Weights of a small transformer language model: 8 heads of 32 (1 for keys and values).
Each number is 128 + 24 x the weight over its row's rms, rounded and kept within 0 to 255. Layers, rows and columns count from 0. Numbers have three digits each. The size before them is the row's rms in percent of the matrix's.

# layer 2 MLP gate, 704x256, rms 0.0598, rows 0-108, columns 128-255
107:146148117117134143106123165079112164139121146127134167141134146149131103130120142104120144110093142214115122123119170115144146085143110145090107173068127176114158186122112100105125106152116172127108100111124110119150158084107139116121136135137122141143122104144139162115121150177121086132148108165116131148118137094120163095114129105153119144138163109094105142117114118142094107089140
104:076143204120124119133097102129132185102142078137076148120133136128181156124166127112112125131162129129111125102178106144158111122148158114117159102146131106108116107150089157162120141123121114133125175127143125125107123092104098115134094131134110133136096081137129116128124115141092100121114148119124129158140134166121143118141121113129167140112111140089144108126087078115133135116139
097:175142145150147076128133130121129123123149106114104107121136135165119160154112164115133129133150165109103123101118129151141130150109110133121157146084132151186082099137106128146130119135137146131113179114123178132111160087145139100126121138126107135137157143104154162132118115090134143141127112138089121142159107117100144100186130143109096070144138110125125101107154128150167112110104
096:128101137133116137167157142150103125131113095082106093115141099151128154167088131102149112125130159085116205145099170121106162147112136112138146107121122096136142130175139134119140111101098122148089159093131123169141141139108127084143126125131139079119067152128123165112138102123109135119128120119174097149141165117156106134172126114119098104123128123126137142120128131062167129081127
108:121119117128146158156105092163118114121115145108149133106126138180127093159116113167127092143141142172093179092156139151146147111125169142142130145150136133129128081124152088140149137156107156148156171127135131096100149102092134137175120147120122148088121088133147114157153137127143139129109095218151088121091157141109104132152178098086143104148143087163134082106144128144131119135121
093:126153133122115139133121139141121116115141097129044100107154108104142089140133098144117115143105096120142124141176095135083140125122136150117119128128139121112127131119123130124145119184170067095145167170098116126126133170112160159172121128101112141114131146128120121167099164131106133128131102129092137113138131141126101167136166155142145167133089106176131195165160134138102122127150
099:144122115149140157058160093148100132097153140124139148154144140145123147143148138126138137111143107094140180070093147149169135146110142132103147104122108086194098076116108156117134111153163087156102177111095136168110143119150113120117117144120133095119114150157125128144177117102117133134092157156099110116108133119132151134118115116127164090118097142159126133129151148167124095171126
091:115132122054124124119070133110128156138120139107118138109139102096158149137138107114150152157096151130143138076093153101174119078103146136108135140082117128165156156149131084088175127114111112127132125125136151118132126123124125126079121146145117191117159127167133096142123104109116099122118109161138162118106083131123123118173144093142110128098099090112127136126143139123125124090166
096:161064113152132147155147087125117106149083170082121109138145116174093139108107154120131144095121127126099130109136144133104105180150101117121106092139142122140108159095122138104119125106111096153120167092131123114126106134118127148126109130157106101152157128163124164156132089147166091083102103129136109136110177122147143142099094099152122172140105188172162127106169138096154143139117
126:122098084118150086153157172130129076131153153139092134136158132125133122163155135112138125102126165155141128109139135095102087120137133149121148109117116112122106152166134117131141109104137120086146162119120154121096151147120130123128162154117143134148113053112131130133125137150113073115070106130131134149123140176138144122151097061124109149133111149086126093154140094122122153085117
119:159110135134154156159187097117142125162126102158154142107158125188181102146114103131132112103067133117130200122132144145096144130142099113110084131117143130132160126099142165066124111156101109134130095138098126131161096111126099174158152122134106117119152130151115123158138125148147142095121135150167129153116124105136140130129142125160139105094088128138139158107182160089118101085166
110:105144123135124140158172113107105123149184113156158094114158129112125118156081144129125124115151174161109147112118103093115156149134113097141148117133131114087159126172099120150158163156132115143122140107143106137129107100067132116119113135128124105150168086077117114077132107140130148136160161111136100127157123095133141091129145127123178062131106126120164134099083102098141124144139
084:145133116168155125109150157113140129121132137173112153067137136131147112085108111092127129093116146085092100107119155155087148151135131122139149128085089157104150157118139156120134157117082155150130134123103130166123132138134161148178119128120146150140148181131115103116142131133131150129157117138132109145107142112113171126099100105106124144147101159158178141117103108097153104176151
106:149148100132165137117156126135122146107110147096167130139086131113145116139112112154157129100161132150095105132135124149128092135118103123137141107184139105150103121147155124135085106145092125129137174114160099134121103122125108121114100116152186121142111104092143138153158097118141119134157115129160092143081146088130112147132096139163098143104155112141128109143127162156153137163126
088:133139083143094103130159105131149124109160139102143141128145138145088103115156118132162157105137095106148093100116149118132094109135126119133129105124141115146110109134103116137146146103106156127112132121151127110096104116111103118124123155124124127109073117157111099083056147136109097125118142146126098124134159137130134152154148110110083121128144129129157111098094137169158099149152
105:139105133156139141100152182129120105153125084135134087084149092135170109124097098121124130155128138132162175087128101165127146125113135118134108127166141145100146167113096141171105127159094138089103120113074173086168176114114146113169136125104129127120153138133143152186125132123091103112142125108154101152136100086129149132129115113155126120134116125158136058100067066148158097098114
115:103144162110149142089126126111108130123112107136099122113117126168121123154129128141112116104135148117121097151147138112148094099140137116152073069108137192113102173104128111119091124136089132074143107142114136108160149145094142127144142143146117146111125118132076134123123153145115126125124089113140130096134118108136145140099089082107155162126148136155120109109124116095104131092132
090:137153142163102114129143139147159106129119096160123095149157126145174169123156123097113154161128137093140118079118128154117089165108109119139123177101101139154111116117118134143108130140141091124121155075122112111128118143127133137168108095116110134150129129118089101122098128126118141121114106157120129116143137117107133144132062122152141149145155163127126096082145155124107133121125
093:147142113120128110178169101136127120143097092112148149143137124155136125113097125079156107121148115104129098183129117157121131124151144104136107107133119098133127109145132146103138147165151159179100102130058124134115143145113148153091154133121105129116102108128118109129122114102114136124097148132156093132142127189128159115123096160154122139153148105145146130143151144085118123135119
101:104112160151134126102103064120135137148125105151134152087128111133115120104115134169135123105144078102149107127136170134138117129127125102155124121134145113116177092158114157126164089138107164149135158126085082164132135164147107161065145167131106130154105121128139154120145093128107124114123164111132113100140145116133118125183169092087145126112124128159100154104111130099162132136169
081:149118185143113139130133158092096113144122129113151094106111124107166132144079179138132154115149147088102124112064134115138140118144116132108106108154139132122101147142146163181113079116128146147124162130138162118091124139169128137126147130113174106121120115093096128131114039144146151127140141119082128123148130141155093138133108112099119109148093087135117095135145101110126125129134
093:122094137176160172130146171141094144138098131132124135094115125165158130105093106120109142100150124109113138092181150162164095141103170123138137141094122120139121171102163185114145157144098108153083137098134168106150110117117117151121139189126120112157122111175120106092119110137143114099057135183127123124109120088148149102139130096145133140103155182116123154087147133098128122151135
094:145161096119117125134144110106153100161148131121141167134162091129139053087071147139123138123110138110107105165164126160106109126112131112160164123117090160157143159131086106109178158116096121115122107105120134109184109145160124127180125136111094153143130148108088151127123112170153174122143123128128131124130164106173185132117147120109112137114148121114147144110120121139109113104116
094:124138128127156141143127124115144120160143148167139146144146092130118086110129125110110134132130090118104157121145106132113180128112116079128178158144134131128128124162124148121143102148104128171127080166117099144092123085182113149111154132119139155185156131148147124075135140137109157132146094122108135152155195149105161133139113139154131152139128122121109144162137126127118100163108
097:157141137165116157154164138096142139151128135165149093128135124132130136171095121182123139143145116117170127107099108134135147138162108122145116129180130150130120162165103110151127151114094177153205138105107097092142116135129104171128120148099106105115150112160113167108074082126160127092091116113146124157136141119084153105124123137110138110136144112127107144119157111120113112149122
093:151141102126144150167150140104125095129127122162156139158133125110124119133113139054114135150153100135153112108170137091111101101148095143195127088123138156160127117125128109090124100104112161110090131097097115115139110091132126112099149144082169130164114097152123114115079128142111138129150144163124155128141152115144141116120105146127121140076148143137133118102113161163089089072156
087:128128163119126094155086131099115125121133117114134109118129110130120145130135099126171109137172145130110133125122071140121134147114117124108156138091167137104122105152142105166059098160150122124120104169115109141145106096124129127098140128149071179127107143076117090109103137138120114092118136098150182112107101109113128105095157154197105136175166123113095146102145116112123135174151
090:110143119090076117142115158164148127102150136128079119131125123171115157154132098075124104133124120121135127119159107127094102134140139104144150133167116156112107137102134147175142138126143093095156156141116102144087179132168129090156153153164138095157117114134135111138172093197092122125131124107126114112148111148136093146123109109104173158081109161121127108140163101153135140121114
100:109134144127165106119165133153095152079108144093121125099103127113127190134094154169107150152088117108148096137122102096110142111104130146134126144167132143132139122157183099122121150136141122111099125122151088155165137111133131112091092130178123155114096136101104159109149136112132110133131128118101121103136119128164078136137144132161101126140147136118093084158129130170139097106125
110:132109111112100103144149141117125128148112161156134136112152104140163100160167155164110115126160145099075130146132186136119097133141129102064130100113146139141161132097087139123117100152115129144169129125120120156122131120103114133147133125114087074146140153141121159121143165152145170108106132082134119120134110122119136114123123132152060077144147102097154109138132104091120132166133
106:081137147151103120130145094177165090150137096151120148138157113121087112107109103152120101114118099099156112120118114126135107152138157140131105125107111151124140108124085121117142136154126089129108102137133109115103109109082146136141114110087101153151121156145126128117117132114118132114122164158129122100102156114149091110119143122115145132099103136149154137135125127147158119165124
093:143145097140114131124127132123133192145110126119090063093136101122118150117136075112137138135141107153103104119121109142136117174115119172128125144122135146132094137136139116145135100126137121108148147073117128142094142138128160157117121137173125132151114111135156135099175161142168133113120136115092137123132149091102143133128156130106085188129126172079094132092170102127124125102133
100:096132132099084145156157129136107130112125142124117157196103143154128129108177121108105103104120144132222116113144118107141124092154135150150123162124129116091116118137097122128122108127161109132116154127123176108130149147159139129088096139139080174146127112113128089084086149105107107134144135154114141138116122135117095086119136111128122082101122142077140088120105121135106122105151
100:133105114139153154157125074139115125161092102145147151099155129147119102157118140138122162147081121140116099165106098182144136089107152105160117098162091120101121115100166127113130125132099110147133102166081126148143140106094137162133131113127130050145131113141140124107118141135152144112091171124176114104133144129151106121145122117111128124160145109164117122156144132143118125101093
117:146123133105079123145120154126157149118155132144114130118142105132135132131144110115102163142094117113185130104158107167138098136119199136181098134137137123123116086143116115124127079121137083062077114173130146114111154148142130176130163122087144145131118158128107130143136120121153110099135162140095133140124144187144106126127153108101130180099163129165108119181138147168086099111150
103:119109138111156167102104112122097143109101101152188090085117109148121136188119117102120118120140136133121145115131204138153127124148104109101163121118137111100137130115089141141135084117124122163092118158092110153142144129148123095131117142141127140104087111175155144116111107159134113110103146131098149112122098118108144118147131125198131111106110139149078102145099149110131113102156
098:151134147143131136164176156131145122132091123082144139161120139121149128125061131134126129105140098117100096115078113192088103113165152104160114090103153151118103143126138145105146138171107127138106109090118084148128106111112150084093141120101083120176131148142129157149134093188143102112138144133096132138158182113144146121099096134149105077137079128138131138129116111098132116166135
103:159117144152131117108166089102140118087108137146153084116132137144141117120121161129143155137164121158095140121119178139130135153108080137107111127123191109127101155109107143134109137083124140160105163130123106115176126111110166154135151113125125152135120114135143113134150145183167146154101116137117158096110087127160156127117066097146165129125143099124151130095158102131154075086108
092:110115157110124111082097153088146168126091117119118121064131118160152114162121112132108159152157161138094141109134103119116095112083090135126109118118149156104133139137160142174112147147130142131116152122131108135151191138150125109106126113133056101114117104145138136143143112148110133111189120106082095148125128139132127121097165081115128139174153126137143140104119118108099169102135
099:131120129201130173144117119146126108129097126110136085112116122088144112155094135111120153154150140192132128089135144159162122150112127134122125145135116112150085119144151161154143138152100154146113135085128112134133143125091135135165089146131120098124102127142150147132138124157156083085090133151172126167124178133152159120124096103101122143151125179135084127141122130086129134126146
088:140105094157129150146183109121129140137075156132126148125075163121129130157107136115092161141106118156143145101128113108097116082136126137139131127124124118120129153096161166148139106118152148131141134109104112134160162102111084144133144160187124157099136128159124127152165143082126105100127155163164136151140085128132116133117139129146138136154130149173098123112089157122106148156087
098:130127125118155153132127113103123147131129155170178139082095124127122130157105134077139141107110146122140150110171113131137120110111115134139115145074113118128135155173118146156086123117100141114089145087109149149163108136153149104117173123131136163171131131095139155097120128138130114154110183143114086125113138118129110106154105119126120192137160166119113147130129165127118135110123
100:142117121122098102154101150137162077144128148088109066112120119169162127152118070137090132101075146072149108137152123122157119104111164098086146114171126150108144137127098086132077098131101147146156104151154124139160104092081130101114131111137121107186131166135127143120086127131167097112144132102138067110119146097121122135153109136186166142133107151119147072104119129094152081167139
112:146136139177114151123142156148154130137163130121159099164137125151123119145099158097121141161138114142139122128101180143174087146112125128119173148123158135135115101132133143167183096125142136153138140111166116133117153105131131147125142129134123112124103176144115146113111129107129095138106119132120127139137125158181184153181139106130111116142117098156088081141145111113131093116141
096:137058154165123163151138132124129114172115111158112125134123084124143087106134107116153062135101180159181108155166133119154143096147126119123126123094115097102135124080118159144141123171114120140115081140122135178147146093100158156128119121111116104133135172167118138117084141160114116107154129126137103157138163103143116092143122121128106130140131139107084133142135127095102092140095
084:131152112130160128130176138108147133150115101142120167107163136157129146131108109120121157106103155123157129106091096136125137116101133140105127149180096157096132126130171111110126112122105128124111147113181115119135114138117151110103140119123122153135109085144073133125107128143098151121124176142185101138111122114138113065149079130133114130120064134067128114130101125152133137085122
093:170131124159163118124118054128120152139140144129163141134064120138170068180126127161070113104118079150152117131139138124168137128133122128121120145099086160125125132103131121147075133193103140132142148146151137143117136130110129126098171114154188137133104105146159097117158131141146094134098121134115082082104095134152112099123150103112127135104147109132130114119134135128106083184154
085:162118086100096150106149110138103108146093142107110136134119115109153104109112150123140114100178111134173177099105159149107121096148105111120126095140137136133114101173155074127114123135124114150131145092129114117132118115101109098160096143122152110159095055108145121154108099160130150135092167131126103134108159118119154162154139127138119112145122128113088167153123146134147140133114
125:122157150141113166125122138163122118152145143123133132102125065092095108104129116160147108137111123119105142104148094081130146149102127154115148143136085097167138145127108098134094100120111125144170115148124114144116136190123162135139155146090149127119155169113112156124148135097182145101148150123151111125119123110120117159110128167141086145095116076126096138160103126139121137126094
099:128164154071095146075093138123119130099128142102098150129116156121099117125122133153149145084147129130175144134102126125155126120092123112130119091116141153138076065127155154096098105139142120107147163115101138115126080165155130121134140157134146157100121121104145127156139179116127096150133134147133136124126128137151095117096145120079140166128133159140140111192136102161132120119127
094:154075122161106118145121114098170109110123133129104168131104115179100167138098120131135136140131131157174059146126141110124114112109094118103113178126119165125123110106118127130102166135128159128127109135134125141118127102149145146069155115095124127146105153106104114088133156096117101122142115111096136144149149109108106141118122126158140105125160147087148128164104118146137112127128
090:109141124108110132085118148131157158119143164146130119137138130120124138155158134077166182146112124152134093138082130100099128068105118164117145145154138107096168136137099131145118114137087154097147093148143090131119128155126164140151139158086133142160122148121148098124122139141162103114170141151128140148152088118130121131143124153122115105148119144146094120062097079112129133164129
109:127102128132148136131147166140149150139129143117114108082175125109117131099146160121131143126138110123167142093128141120121147140123145125140155091104111159163145135172073097157170135131101109117107142126110185104141118130101146171136128144127126138107123095128122046154088115155126104128121126153134111147096176129133122093104097111143101120132066115123173079112077090122100091118152
087:132148116118176124126123114137144145135095110145076155106146087120105138131170134142128157117107124110133136116148137127141104146166143117131149112100126124134111134192058116141151144108187151104123114151117085118134125144144167123107151150140090109145143149097143091138126124151122121137093161132115139119131154079125122143123105123145168140097118089159129107146141071136077121115130
097:141119084112154133149139129142165123115107152131109126150129112131126145111078115101133129095086117182156123177083139168131116161140156090133128146140153103118131094143117163127146148129161123122070125142093147118148131132126075118098157131094135127139136117141146117139136095099120093123099153157098121133155117136132120131135120077147144105092129160137075094161134142121118099092133
121:143088120165130152146164110156115131150103162119131102123149127139119121166121145104142157090115137112124130099106159156111119170138146114147122090126113145182130150144106188129133132093110128086134188111105138133153145139144166135137138158137103142157109118131108109126080096183157098096081103195131112116151144093148171160135092112122162161095131135167125126112126135143104093127111
094:146070136150170117106157141121145113115128106142136102099123129129129090119136134141157149103143132119136088156131148174136115157129137101105113079136138125114097154144149187141107084087084138070119128151086092137167158073123122149130174120124126138177107106126135116173132111177137159113158143120113101188121165135148134132116092126146140129140130134102131088135136116127150132105152
099:144174076155159139168135125123145120151122100113139112151117138131147116138094137163093180128089151152113153141117114076175115141102096116136119167138109131118139111140102142130102135125117138160123115126130127069170098143141152115141123154099113144126124183110129101150130166103131172120140167153174120115080112118082152133137119150126144128137144079097133156111124111144151107123140
083:127156121094112147150112126092120162116147101167114122168159138139099134109183122149081149130149127114113146134128105105169161147111143122145087193111142213115120062163120144146149117137143159113150128124134125093125177156131149151134134144134102140160097094125117082092114096107105114106100128129127124079138138116131166096148109151114134110155105140112128112134112086154096151093106
099:178120158106117162130138111127107085140110121155140133112131091111143151137143128149156117114075123093129127118135101092111109174112130150101107113138123101123161111111130152136104136117130075175130110135141134130144115136109130151116146106111110108147126136141154100139159111197142142120116130106102149107169131100139124127138111157138136105133106100120134109129134142105147111149099
098:116106137131100142121131121167123147144099146135107097144141132133125124118160092105131095123092114144128157139095149145119097160155132111093139146135200124133117091140136126146113140102137119122147137103124136118111099140136110110111187112119101134138128135154162168106125057128148160086094162108120117149123126131107189142091139118107126111109130107177156189118171163118154123152141
100:113103123159155101073088110131148130141137124116128154097143137114103134124177154121141121142116172164100149143120124163159091115096091112101141148150133145074154196117139107111105126075119187114109116123180118128157159089113125181095146139128112140150105078139122164126117126111146121125139095101139112094117090082151127155113113140120145122133125114097116094112089097102116122114128
094:128148095130169074149182156141146121139124140107139144122130110153123157146133122149139136129139143086115133133167111108153132113146145157137195121119066148081156131155116113147148141156144165107141102138117133091176115116168138110104143142113162136139120104176149115155166090146117108111155114104154138115110149107069102137155091125146128123118117107100167108103087094149152136137094
093:097155158086140090148148136127152131121120129124085159143166126149143140095087115171106145143135129085147112167142120162133135090157161113141134129151136130097136136087158114120148119133122116126114166119107148134167096123147097138112114130141125086150123144103119127154156111141114116125146088147198141122127086159142087133136136128118118117151120145171131099191102118106142147068093
094:121114149145128121140081096143126143129080130140103148113157124149133130135145096142107125151108155143105138087131169162136126201118110147130117124138103160170131116105107151125181148110118075150080168168148145091083102125088143132158150127071100180136146147157123155120134140132117151109139099130124119104130150088144132108124101107125112152125102176123124095125117088155140109143133
080:110093149114154097153150116118104110191128171122154108109141113150122130099113150128160112128148125140142124118136106164085131142136151115117156114059134077162150121121130133099148138154124155116155102131189150136136154126118094128107119136097126126148116118135128152126118082163141119086123135120140148094143107111093149125150123144186196150126080156119118145176144156114110094183153
099:126135150087136129124125158133101129142192116161126126099128132091120156084120126116151091133096118140109116174126117083127130093148109163118146146149108126143122077140120147150145159100138170143162138169133137106113157110148151128099127088173135134150162151060175122136087150078147102119131099126137158130155069108140122120097178143120149093115150127134095163164138096109104114112143
104:120092117151185146129160157135116146104146133183146151094134120135142190168115143115176136138112107106137142109107136083142125135106139137128120131111091149099148162124129115144141132100117135095133117157166138168118199129125137143077120176176127127172127098131187130138146127113086120096112146113142083135110122121124102159126092080173163103116170140095105098115133132117130128131094
121:152087134103157159103103117135080138128078122123113116098121147155149167124133155163116138155135102119145155113170153142094103152101121185135124103095136115156107130148121115141109114148112080158133182091116164153122113156097155156126131158105110128147107094156112123095149152168112104124111135127086115122108117127163132146131148105115123167109139141133136129107158137125128158118141
092:152094106165137153148121094102125135162132153121159106119149122131147136099118106130139117161131122111125119105106128159116110130130131108125144136142136107116152130111130138150144160121118147155124117131122143131127142111118102138094124124163130117182108113166101158064079111171170118116078090111131086113130137105121162093156078118158129127128142139122126134098127097101115075147118
096:129128144158097121123131142085175147119185136145145117121126124190084146170145126113138158126133123149135110141111110144143115112088158151142142139118169095120133137146118108165120083131116120095094097135102125150153141111129167114124138136126165143109153136107118084147108140147133071081121106170098102119136149160111173050131094112131142128118123081135161142119120078145140153100141
100:170145113121120133071101141116101122100110087087165128113114136116102134159143134124094099091129168100112163131082127120139135121103139104135144145119135118126096127149123098151160112117140117150132106134127112134121140142168115092139104122172106146125094123107122150088141142187130130141131094167113147155078140130095111135133119112133075102116079127159124075158112123129139160112182
099:173146103101126134152119120121140138118171124142119116081119119118113149133139189134150162100141137123134125109119108162134094139125143155129131116148128104136120097137061120169153114104091118143133173086117102149120150148166161118139142133146132153152102112078132118144112119159157106112104108149156133100134176117128108126141117129170121132139122102142118093185114089159096151130175
111:178121107098178155125115114133070172141106133142088110097137114139134186181139096162124140123156103137078141111163154124143123132084121140098119120169133124136134088139126132123134123120157126142153164113175107155135118156114167094063150135102122195142178164147147155089118133125116136082129144106155122099132126130096147176102127114153185161108126145119142120139124081114127123142154
107:134115102143137164092104089110139141103095102151124157095116116152160137113107167123154128098106166171127146143191143140113095116099166109143128096175135141130131185130139133139161141118116124135080128128170169121179084135155108084108117121145111100138084101092102136138104072120161136128153106132097155108140128101121130109097189115076121148147147073151150151090112128124131096122131
101:147168120118121134101185130102109134105130173130172121113108142117131114102131161131093149110159118135162125080104146150119116106099164153132153143110085143129147106077097182137111114100099107078152152096107125111140148123191107121150116131128143131110121120109110146109130176158097078136138149180102130110124127124095118107109081129144118147142165140086111127146115117152135096115143
108:159118140102114124119097138065152095136130122138123113109163091151157131132155078120123130131117153159076112131126152137141103094121125117124095127101108109130141095110145092132121116123087119129154103168108127112160136105121132126130126113111100111171147181131163166135098103148137180089117114077129119136159157158106177161137115118136143101144134131147158138083112143116167147165125
100:147114127069178123124127146153103152121139109150136158143133131094127149109131110110154122144099140129136145154139107092160135113126091127119140181146155116109173128119143146127125105116130104133108158149173105140128158141145153130146112113182130115093137132075155169116128153133127153130119123125139182126148105131122125175157180197163116090117146088127071127160148104118086124116145
113:154102164099171097083107140075137170111116102138161122101156158163114162154118127142142137131156147166104143147121118165176112144175139174112126077089128131127109124146100134131089160102121167126092122136089112143115131117144134118108157170119131148158138144152173142117162109146125106114136098113149128135142151119150184117136125154119106099136118079130136154127100109129151146154118
097:123089148139142065105124154095163154114141099092087109104143128102171107109117094154134101123129140124119081168149126115148149102115140138124130109109099154119147128134103121139141112141070118120125157119142131144110132119113133139163087120116122125135140132152142095144141140119111091122139136140157136107092138135149106124147126138128126106132071134100127148154128088112125159173126
100:098128160168127097144134156095146103101117129126139089093088121173156140101099136152135089146102189159115106156151112128161137117136118111085160174113148160156145085144105126126112119102154151112162114116169167139149164124106156133107098132153069149146178173137149127110122160133118118123164139094145182093131100099102118122130165142124131123156141130091114140132177100121077141147092
110:158074148135121130118129132117135161113153141132151098134143151166074132140153133117196099118153175096122127142122114126155128139102111119115111158143117103100152137128130161136145115111091109130111164103107151126141161114167111154113139128176135148095132119064134163138138099110166142107091120145144142165125108104101195135138130134142138118130115146150111073160136130149152130135139
115:121117152139164159127081144144149157184122117115115101080145061128098123171093106118134104105122188145132103128121064087134144134106127142134145117129099117124161155146101117083140149136107139151141110146173124168155179092100107105121133121134118127153143116125102156114095083117133120067166156114160133119127101120086136157143123123128147135136116108102108152108133088099141128184114
098:102111111179121151127129105107144120126103155092119136112141135151126076149095150133099109102134157143127122125161142140131121106108151104189145103155093125133131107110132144155119137127081134150126118136131191121130102102114127130126169168134100137139090130138110123114094112157155130111103138165106123134141127104158174094187134135151118138109162138117128104078141174148152131107129
091:133139166120117174096116119114088160114108124131120111082136117152175113149139135135109117124137080148103159107179145149134133116164136119144118143128146125120112133123155187157103105130104115088126154082139107137133138122178135144116106132153151067107138158152088139150125130119114123100109111111089087084099151142080169117091160115090097113147109134180153166094140126080098169131152
093:122079128148161152136153117132157104193130176102120100106150061139149168110149145145142119153108131097112154152124136124115103140170122144151154107158149115124096122134113104127118089094125127110093159115103119128132147115118130138116168127121147143123131112116128148143109153157138128139077127119087090147118161124122122172120124129154148134134109136129143124128153122157122145112103
108:128132084102162081134116104105092140176091151150135128123170106186119164132130101157108180166115120125106107150105088112135126116114140137144131121139119120158112159130103101097165110111116100159099119162141119125117084132097118117151124095132153132128126108143130137137125074121131147105119090127112126119137127119139150119160119180183137083135132045132169117084159095082141108115091
108:127113144138173113079090096194119115104109154118146100109164123156142129119116107148123116091155084100132115166100167158188105167114094083126146127112155106108165106137142139099115100123139140151137092138099131142140117106077141126105124101147089127156139113118160150134121123118123095111100094106123134125136115130122161149137103126118162126105135161144072136085140135128140090113153
103:184110138083129119145113143110135117156135124121144141124142119134096139140139128141133107164104111090086127159126108061099128125134116178120169122135120108078190171109107090170115113127125137130132140160178086149138087140124143112126136108089115128112097131140125159135085106100150123116124115113177140133146095093124079139095170155149123144157173145110109122120127056135118127068153
094:146160129139143132126133109134132107136121114114115116109163127149136147072128090104141111084119173117141155081124138109093163124138126122083120137126083136151161125133125158161140160113096153121115104094124135099135126111118103138143152154089146106141121102104130106102098095129139133107123121158163109122133054113113127126169095084150113115083110163107143077116078090169170154138122
104:106122132132173129144094125105118174117097141152126104124161135091136122165115160110122114117150109112114138177106101169151139133116103103127149122133115089104094152129148128155103127130126134083131128131155123144130146128152128133113176137150120174156114126110149143146121137165131146123162189082150061150149103171120114082103117171138140068125119145137098081149137151096178127101109
097:074139125045087143121106144094112125137161123119119145158162127108103183112109125080114081148120151134113116109113139089147096129147110127139081148145119088125152089140116126126138154099136124082126134124112148163111166103112106112066129139130134138186086088102170149118112117115132105132144151127118132185097105113121129118107123138123170134149096131105177095137100108129142136094132
092:148125170182138085153128150084145109154145184145151095151152131122126106081136095154169094148139173133102114174087144099152126127135102124126104156131154125153148105122135090153117129088141075114108160156124111145127161099098149118136103117134108129111115112099131120137111111122128112090113111124184110141149139143069199145137117107125132119137161124109173135091139118100147126160118
080:113134151129128117114080152135103153130164116184156081117133095085107151107103124134116137103140116126130157132156103139098142128080140174110108131146126138129127130144148137131145196121173154168092121178119093125131148138174127119122125132150140127150133098123143156118136125110175109139117123139101155162105092113169134134137139161122134151139099168132118140166130106119097143115119
089:142105141128170128132103120134145109113126157164163130035121133198120148085167105151124147124120151149111119124166142157112123145130114149105159112092138139137155149130121135097122172108109088151122136112164134150154136100100098198133120115140104135156147125098147104123161087145134123122125118115112169143128093091147132129114117138134135142177145125131171142061121124111128128164140
089:118136177114091116167116107118118127094166134125093122119144117119147127124138159130178109073151159129107116113107133131111134116083150124115106139127096140144132115147145112179122108143137132143165125146098143098097106085099160100105179156096084153101110137117168107119151123142111120125113163134116119119113113071107134118109173106114162113099113170124157110132124082154131134089120
093:135106127136159156149130145123135138138135125093099122113120114147157137163142115091126134095134178149112144165117159147118139134084175112106133087127148111175151117140130171120114181117139173159084121104161169101121113115106124114095139106141082141129150125128148161140092080127148130129124111131167126165132136151118157098166140094124144111122126142153137121106131089121125133097145
112:136104122088139142146141115100142109150162113149154135097131112119137103125154113141134146097154160098095143110141117076130158140144164128138126166101115150125156130096120115151131088104111123118147115171145124135113120142122153123141146143097127146150171119125135140125144159124118110106166137160172176122081132165142072143129111115126129167117100129129096131161129093154084123128096
079:147074178186139148102132104120126137137139133087134136145122129141146132146172102168102125136101129104119147113130140115144101178156153097118131193125157126149164157088160142140137127140120110140094104120129158149136144118140149102146144098159085079126140154107112138136104101143138119102125114135074134148131149089124155133111111171164084092110121143103128141101116129148113108110122
082:169119079145132109149172133179135138120093092110131150120155105168092142085094106144139155126140150115108160153102112091115140141105165149119118116103108097125139144116115154124058123121155130131146153110180123128126088130070184158133159093101131071085123120154157117083107158128111127128160113130108136133087089093156085096109118129155110139114117122134166105095097108094115125117092
109:141123135162148137144131117113119136132139168149184144119109137146151145151107156115131116147141136138119202083087134112174112155125117146121152189157135122148141108112137168165148129131165151116097143119104148070121150161174132099151140135134135121057148128078076118135089145124134158144120100153108141111129079123151125087183164144127124146094120108099110138138115097143120114122111
092:101116104064172137154104126099123186123107084136118154098078142140133136167141104158116140163138133113100126142149135145096139147114112147130150171102115148126121084149122120173129147133128103141097117134092128116124156171143100140101115108141111153127150115110118119141084144138100141139126108134121168110137134134148119113105100138145122116113085162129105092127083054159137141162183
080:114116114163150107157092108063121109131123126149123140101140126157132164118157111152133112141145176103097127103130168172158126131111138127112115110091157156103178150150141139118140157113112152110114140154136146124158190072133148145103114123087101140135167095133139125110100095137132143123117167128132150133147085094135137112168099149114163133134158177104158117130139103136130142155121
094:118121104100176111088114136120110157118124155165173129105129145115136150127139133119137124122103160131131139124165167126132131156097140134140115132122154119126105155128104147116132095159094141124139147130156113160150134151086136129153125167147132114127166087096153117158127174121110073132084138155075137128108097118172135137095124109131122142151136099163149126144131100121075145104137
135:117119157112147108160134145117159128137136101112113131144169109124108164066152107100127162143128122081145097110092111121116138133099119118130153109068102140171158142136094111125135090125158142105122173101131111111120152143165142140097106113154118103117135130114113129155136104097109107122122122137155129129105144114124125103134106172176116120159134123148136129148169108119062121091146
105:144073117152140113135094128166105115130176150126136145111126123129145174107096146105113154143148138112126151129165122167121131144078112109142139126118098124125124131118134125156156133093162152137123122141125147146177140127137092097167120139125105090198133101135160141168120136111093136115148148149098136092129066147114135095128126096110140111154133158137093137155113113127113110113116
083:160139115114123103112075163130150173145183148132153112126113149104134121124104124126119098166130115143104138116155125095167138123149112111125127102131142143105124087133143156131133077103105164107139187141124096148147110126068114157158179112143154120161115132084134146125086128105117098113095095112148129122132148109078097128158100136142156147160092115078117147088133156124147132159105
109:126150112096119134165143133118121126150140157143143132178167102151131162090081137127131068137139156135136097142109131048126118141133091134133131109134115149112142129114120138100103117132139105148130095158135144128121155132164115089104137135142099098098115148097145143122122156135136100112148127135162159138124097111113117129148110182191094174168127104103103130122088142148096163107086
103:106155096083135154142154131077150110111071139119111113097132134144154162118135129137132147110175098123106142115155158125077117083140110137132117115140135089119132118147134120123092092132130085135131110138112084130129141163128140179130114108122125145169140144127115104097132150121129154105106126096112136129135152128123120167130159097116166154098106140122164193123145105097156141152130